Each number is 500 + 50 x the weight over its row's rms, rounded and kept within 0 to 999. Layers, rows and columns count from 0. Numbers have three digits each. The size before them is the row's rms in percent of the matrix's.

# layer 9 MLP down, 192x768, rms 0.0922, rows 68-135, columns 288-383
104:515488458582551561546552529461563492531527539440495541532492523586519492450525481636462474446637487536514479530482425498523454568545531483437549448565445368544601506527465506509469508529418500550480475500566408424544458483549487450496565555461453451446427429482429528548462550503503574518
102:469477505519455421528499546515553517503500506545468457514500568522483458537581536528494539533574449502498473526529453467520514575480428522571551479538479523468458407354651465557511456480566523483443536443489465471528539462524472483533485531499487429583459579422464469488538542541449504503
100:466516496432522449532467455537548486499463480442468468512548442485510522472496488522532521555496432486443557569523473473545419521450472504447435503524517497475428533520529515442505487464405489485576475479535513443419521559521556547477540599531575483544501438528454513502447579539547558520
097:519466515480536479470484499533447555498459446526480385457431506508508555428498514536504485521459467542456497583408497512528541499451475506545506528477498524553467556503496534505561529445489503474562640500547474502562495548504490473471497483500526512549490533416577480513512453520584471534
099:522536483490450484567504485512541493530472455518486552507473520520501525536524479500493547459466499466620436523520482436526489527531507476505574424481502437542423433445533552524517574512435470455497480461508424500682565493459476519485505490499475574543532521475462521432550487541558556572
102:506601546491410492484479486399559527517522447548549526498527434546463408451472610496445477485397413448452502461514564584625463601502541603543492518501453563538502501498537628526442384485484453444521556456497522395595493555544586514391600573553473656401535463525536488416445557509458619487
098:569549494482479459514542478582517504468510498476524389501574543558520443461515466475487491550529505545455587532512504499443494536494501595605419507473423391526525502528392457487511499508531495414448551528459578608457443499469521531513472492426509499550426436448422511505470536411472570428
100:507426511382469494484442590448462520522549491420546473534534448521619536475483504491485588451460453405524521425498470477593503519479435527583447453458464515496520453537366534450585410465449464495474449410489502462486464486425449437429603537609522543505513569571566498470538514436518499483
099:452407459612520552394451536458565494519508531495472535440504537544469541491534500442526485500485520437480483434438508508501496485523468448512486509450529476544675526547442486479440532439541517424521514498417479517574435379469411485573511491543524468479449548560489466513488541538417581537
099:503431494498444567500655396444492575507543511564452475477564524511498532477523529522532567492451526472546559548504569468539472559465468409503560424474510590421458521519528529359438433461526504514599546504455427515506509414564442537446524574502547530511506576549513521395531404526402607490
099:487503499512435545462512524462503494457476441492409542522460454507463461508460432519475512410504494565529467586520427515520473434451496465517558453522491543519538495519551549542489503430574457459469480470525468448488502490541439514501557583447326512468489513556462420469470524466514487505
102:570494455512484425500493461532518556458460488487456513358615628441492493558537548497475523453552490454559599546506569499508524636472505425531525432518481478531511513523464478599529507572440490489501426476435475461444457527422514512493464495578555411431504431498454435545511435522563524502
100:496483495529556477484514501503520538542511431504442447460489441498587480520573532540464552447598417505477473310504555513479437517458439493433478550490536468453471410522468543535495448520531478487498521517491567464410539547530468527496520513405598532548467480551515542597517492386492500502
100:460367551579412515504521554440469470460403471551460529500496531437436503555555472535435598483563421477455587519578543465587486581439574412560491497496497399519456492444442419530540563462536461511505508546564555548545509548516479514440469537529409534445559481510462518546551447536566496438
097:473639430498487542478489540413585478350498531510432515467541489563534557545500437499476507476491486478493467466524413526438508484422469447565454519548546448529563526497548514491514511451608537544511503542510484577529503490609502620546545439457486484436486479522466555494433483552492537532
103:487536494510532564507464574451453515507413472528441511538449476587479569480492545510561463508599495518460506571475528561387431400598533505402538478461531506495440523503565488664545552502410495513499452390537464503591484534411470487566453473451507426498436471489537491480472517446535503515
098:446524415467553466521495527440416513538418501550506471505501466494482390544479498492510462411546542549538493467465527470563482526482496476562500501508553570557500554545572583532480531520541621484547486545623483510484565428520483579497533548445476503426510504480412489577489559585448570511
096:528444506416435570529435532522491463494508529521526453461527565468481531535461455462481475419418453486531463508392467486413439508506525497568460542398554602550490471459533553529432468423507585489572512580572465490488520473566467471620581518459469461485547552511492533485636458542496425425
094:445555519501455523551515494428384518460500564506552556613565464463524501492531491522479569548502575459542510429541600483598557505520513514509471578441587442471430432515486460492539400508586561458613496383420595446513556515495488578395448545558424503487537491422482541516515488469447584442
100:549515560547538453541473474545429449493483527531441456466492462486493509429523526550459493503573518494442479523489521575471521388499522535553480511462499585523490531514562471537521493436519562531484507456508563521568509475401613507539578418507567546524432531489518482502526492504518497482
102:444429467431472482471554542425521499514483570530545454511460461510511496518540469487470515552454526548498471471500513607467487481487581459524519516447460596528513508501489531495481570380570513567474503524598464484441433546605506451576496522488520505544579563629464509434508460488440453553
096:531481537463419469491614556454443434485407472529539481487459437479447475468375461493424509418495420473474367434581511545575529377444462503529503497476485526459692531533583436494487481436536454600513427443579430511601548498499435444442438434461573483549486531484554413471511471473523499504
096:450572495540413504505502358437515458518583504406470552470464499406497553440564560507531515535457505530510437540541611573621447540491492560461467434479468377543543530495504516499498564404503455443495524370450460475521481420500533499496427472478506460489514493565546542525506451441546580488
099:491478458436538462456422505498468488469483506538493596555552502506483516499452495511490517554526523484569503513577438522460501511552397464536501534432443488461417538516497456578477496467497487559546497519491556494552499517490570543554496520580489516376603494516401561501443528525504459415
106:521462442512549516524425580505455475433579521395520484514461432435459485468462427545512554473519510444493500513516459509495581501543457347518549457524510496499546540546438458573508529457531486517443455596518480509501490545466494516525510440436486471487473518435470485496513410495508446577
101:511550430476530537560463468477523518604424463418500441451423531538530477484432558490493497566539547494541458603554568454453542489466451435498491495432449436492516542458525479439450485527544557502405546512469484533480463507532487437423584488480461494477441474451459490489524467443453634496
100:403451504555539476564490509620502512553550460482499498456509488508490509525550501473491531504478564481454545489559431458422473472495472519423513506621446517435474552503580572500488553500473487481417513550563487467471568493451490504493505590486458595473547441467516486471504452506460484566
101:529473518523479514507500455551421508514546559508545603515549530475499507488505566466441434514500435533483537419441471473507536452490471478510418459415555433543498496409454568510552474436403607544531330523487435569544543439432566488462479475561525500503540428417450553506533469520490446462
102:489505531494541453511417550485439449496605495579485555571508578449521434554438464438572568486507550575493548571515533478624416520495450500481497516471597488448664485573376550498533458573455523516560493570453441583585471534494581513458478432600520549581502546487492433519486416543423518540
092:492526481408417380553468503468494512451534611412506437458546481582534407515426471422472515563510478494485420594497495545484616539508516461506540469471462524506518523542558514478500481401554497575528513562509496586510497481528563502500514479543507596500555465452460531562496467495503486449
108:450445513431389539551522406516500495456563466557540655489550529548522554490553437403518468521470487452512532449481447543516462535523469462541476398570442523461527536465473474522546506552511470480379378481538554461446431514483502524437479394540492467477561490558525442412594455531461486502
100:456490470470589420538533521522428482457515521502447495476464541442466577468552482529442495499451496540522442487521477469409492499495491513512498479523493524503518534437516560466567512505464484435516435409432484420507481472540409629544464527487526516457497495591475461546523459558456475392
095:535488418524403579429437441496585485557511539482596526538459505495505506468507459435472445503492469498440569522505649524520584518465466544493590461469576535500510581475480492548543508530522540423462512498528574533497436533508439555569534447444486576509455524595497407525495485504616562502
102:603530456457494500341543527447472461504483559485480520521523463487536468434616521448429504521607510423521507518504505541504540576529438516405537556511499472559464544527450551501434485525524517495493450453548513481484563587592485523431528554425532602557464492460561522403500411440433491479
097:456530485577656583497420523528512495429370511490452545466516499447463422497507552577598527434593466469463521527548501506531530432546480548483452472518486516438511553493534478547473504464528552477529531461496530506489500450439528514483500446490471461430405435475499491504508530456483562509
102:562479478547523456596492465402475513508497542564481564524548423527541513575515455558501453454443510426484453469504488481566469582441464585478549584512394520548492495486446571518587451534468487564513630474557489458448457488566439549457561568507554559528608571492435583582461516437535383482
096:411498557527417498426506498542510445501405372420434486444569577497499540481561494513632531463532484595464454487381476501539429446557591486388492503537507499449536417383435510480484389460536503620456457482489460589440420486473526514419391532405453520521517505401495494525482536495455519548
100:393502576517520516509530482508514484389440518533417524415508505482453446499559525490386427477471421519509529444547399509504471423460551505530556448484489513463514464506484531523426485470377434416546505486527516458542438545446511533499587429478528430437575485543530509501531505530527418451
096:456562505465545482514490516556492541447408561525485471539510416462523575533415507474548501539462561493509396541473470581464459494524440420461493455368447508437564532571555513497455417490459503425526492526519486516440513456502503512487489490508501474486488519444535452464498584440505445438
099:444473475417523497554524562456529511595501437499516453482610569539459546535482471520457530517431554480434446472503542532508529445457516648438540518437485494499517517601562456576484505420560567577461533532541458440439499523493477506522502478506400452476552496575519467523522535536419546505
107:438394547455557503468531476549359473470456452511527352454462442519560519484472500602519424506481456484516543490506544479469483583512479438493470488473526578441480470552442500540391540433559424570425570496624521459458485461575508603478495549562515553519422538566531480381543488450536527443
095:492553515435532480458450518534482483533435521527465387381479514450481490472531395527498550526468513553413511417430532508483596520527609430484637538522460496568471546461524523551479458526461456486466484549535536516528493503481488507580624414516547576455448596485465588408539437491458451536
098:456456500509425574420506403474493576529539517474573487427483500517561651530501532519499463444453500554555513486503520492423582563534454526460544473574474454484600574429422503515474402493517538471436519479553468462511369438448452481441629452512560491481565534419525578515537561483522517507
097:496552500561480449529572569417516522535566594568468459460511536486476528485460508552525594537556424590448428418408517463544475691392513358474484517687565449510512521471433436474489523478521439412432450556491555506548514495493480487421435530536544515529473544508514503527460551503435469401
097:523516529508478539493534481402421520511438459463449519520506488523489511497464563479542500509490546413545502464542469458534489479537529397374491452512530535527415509548548543455516513434536508551581448532388519556545565509420519486513489385453488514463456443533498549449511455542474610423
095:529423556568523489513481585495555473587544405422559558529523586579541483586394504533599482534505519496491493511568455491679451455499404535474494528437564580492455481464553451507502473521490456512459481429457482451548472582552464520452502529495502486464504500374560528416519426393570533514
097:462479476489523554450490504482519470434507476452518471474513490503515555512475464452542473558603494608559453442424483564573555480430472480540617574453540501480431426540472534523431443517531504570512541569526587457510480475502556533548520416479544497543536509476427573420589527436503357504
099:506453452511440460503518502542430533506638449509421592504536532464412565493498508504528500537499580493518490524410385504460516494504423416523505555473457480493522533524435502495490404520574498572406494494545537592478553469509489480425539509500420506521597485561444523607506392488492491514
103:544524538500446478459523495467545547398559473436563562572472498472501520558513425512465487549567462487476435456498525487519528525544487618455425485547492447470533410564506551537505465496492533490586369436499599435427511434440513496516479616476454473443481522498536551480485515436503528489
099:477403473421376506512492465551534494469501574539457604529498582454578551558445469437497510497451593566529524536508494520497506497446496442575549484475479496518448539534455512442478628502525539571507516441548442472497422487543572589479513489581525491518436469530499517580498528450473484476
094:511570430572482589505409519390583535517407553475486583507519541489489425497433495455524447580591493631578476567549469490624563548509487399559580518468427513519466504517484454508461431486554549403551400595510535602539529550482521453586548463514463506391476522548474521578474518505570521510
101:526442560504593442542512473400497516557419475484369476495500452447471536510459567458554494399505505497481501529569534451487430472508506547457460518529476468487399522512446452547530490559482450531455494525522545429503532518414489514538553445470423436563463520431550537555530496473518552459
100:545472535442517494504556516464555532588492569491526498573533501474579542469488597438515547473443465533481556420436538531535478575566508490523482571447492520505493500580497567554509481557480487553603535515507535488519453431465508498437511494452545534594434463453558548501493532433456510506
100:448491498430494492472508457586516510428513469516521536540509595472502601493464525512646564504432519525419490438510545464449406347537515519457463479473484433464391418510528456531458500564565525535539541558465548499374495529456456568525482442537442495594528513489508509445417505569517561583
101:468454481497440410495596466503455499523432446424487520538484490537489429497452497422418499457448454552526493500492535503435473519478461453449516494438478525442581546548555488447502510444619543493421538477425493467502488422579514535530537406510502482483470484520505512474491420515497521513
097:506506533543469548581488555441535508500478515486526491465485574527518537503554556482465368448514484490503602539513477566470495564438479492454532489499425540510425513503582522522500501509468440574518479511627544411456562574596521521499530584437502489494538470536562412550522556616541510581
103:458507491519568426510390532382660458469559482461526548582435518490468439460449396488529491475491496481426532473499502483503491569444536563481534566419467496423446453504576607408504435446446443527471489505490469516562472536655637466523480519421491547457480516501480623504490469500446506608
106:478541539474529455534588412596509486533471412479476586519495502477631524532486520446488413519577523479453472483467441501426464614471511487479499387529536538442536467472461435516485468513472492526427532422459480498468575481488454474625522494518401454571497429491479483451524587458511466460
099:535476551500422458430471568469456469549508518525472537590477471538434464467444423478590468509460508495530510586503495537496542440561434456521492554398522436543502480487552480492518496470557515499463558438556532471456471559468510509507514567478511428501505441487521546535489473546419551530
102:474472416491372534457437463457535443490454522537514525470512571540542540543422485449555501442569450531397488521541559466392543433483461500482479521496505515513478481547518516590491501512463496518607457482545475522451505550538470457502449444534474464613567525547445460539483454486558461526
099:562523501570542439511512569545528506492447447487500541564466493460575569471437415488527498482486486468481439499408551464447446510496671559557498533546583497483453461439467428466452544488487512607522542558537460456473444558540477505470508608545479598453430509606501451401539443597474563512
095:509487490515607476382478630610501487546384483557478495443448518464554505463561434551452537476435569413510530484488568513473519529472491523533517497394477459542517547511496527404608629458481499488458461514479478492571445552545559462506482456325533416563540536419539510416537453548524549498
171:546536395494459569487487515469469651448534487536444527470489486477427440523443570536457594525553390542468477506519480462512473542650469453512490509437535488425445446463464506514450501536499593426475504463479441564511623475506457468522469477514506463416527445423416440492445464490476568466
100:472401483560385494444488446482556567403531522475520557523479494496484562507546552488416447496473511472526620361506631483545547493535431579510547556459490539487420554502516480488467441531465481438492497505543576437520489471448554466477471524517441586485495555500531519536525532530516462429
102:490453557501442439532502528425517405601476486501468484465522516532537441467435422567357487519391497456471450457498453536448583520483488465540493523455544524481534504418524444516525471429478409576470535490517499578465452511602551587518394519448485503524495501447502582503492466514459487514
099:497507511588544475475506544515535508498467472507503490383610503563608620460599461484507545590440570418462457548513534560501522552510657483585508445566486499507481460468588578370513584472466530592559521488502510491434527585508480474468490564528396525504464454468515533454437431507458478431
095:533457458503555386546480461528442497480503539558566494462476483463503484502399474566502487555456522479566528536555490482422507349456469526524545517522475480501562554475524549538461413490622490531525476495465515504476541559414428494553528498563452547524546600505424496551537598553518452508
104:530540494503519569463488468491392484481573502518480481527613517585545511484425475494508446514505467559494503582474550496471516495630485538390466494436509489537503597519521512475422533504421588565471499527464492491498480568476544523540478407603511475495492465541454477611542565471617579485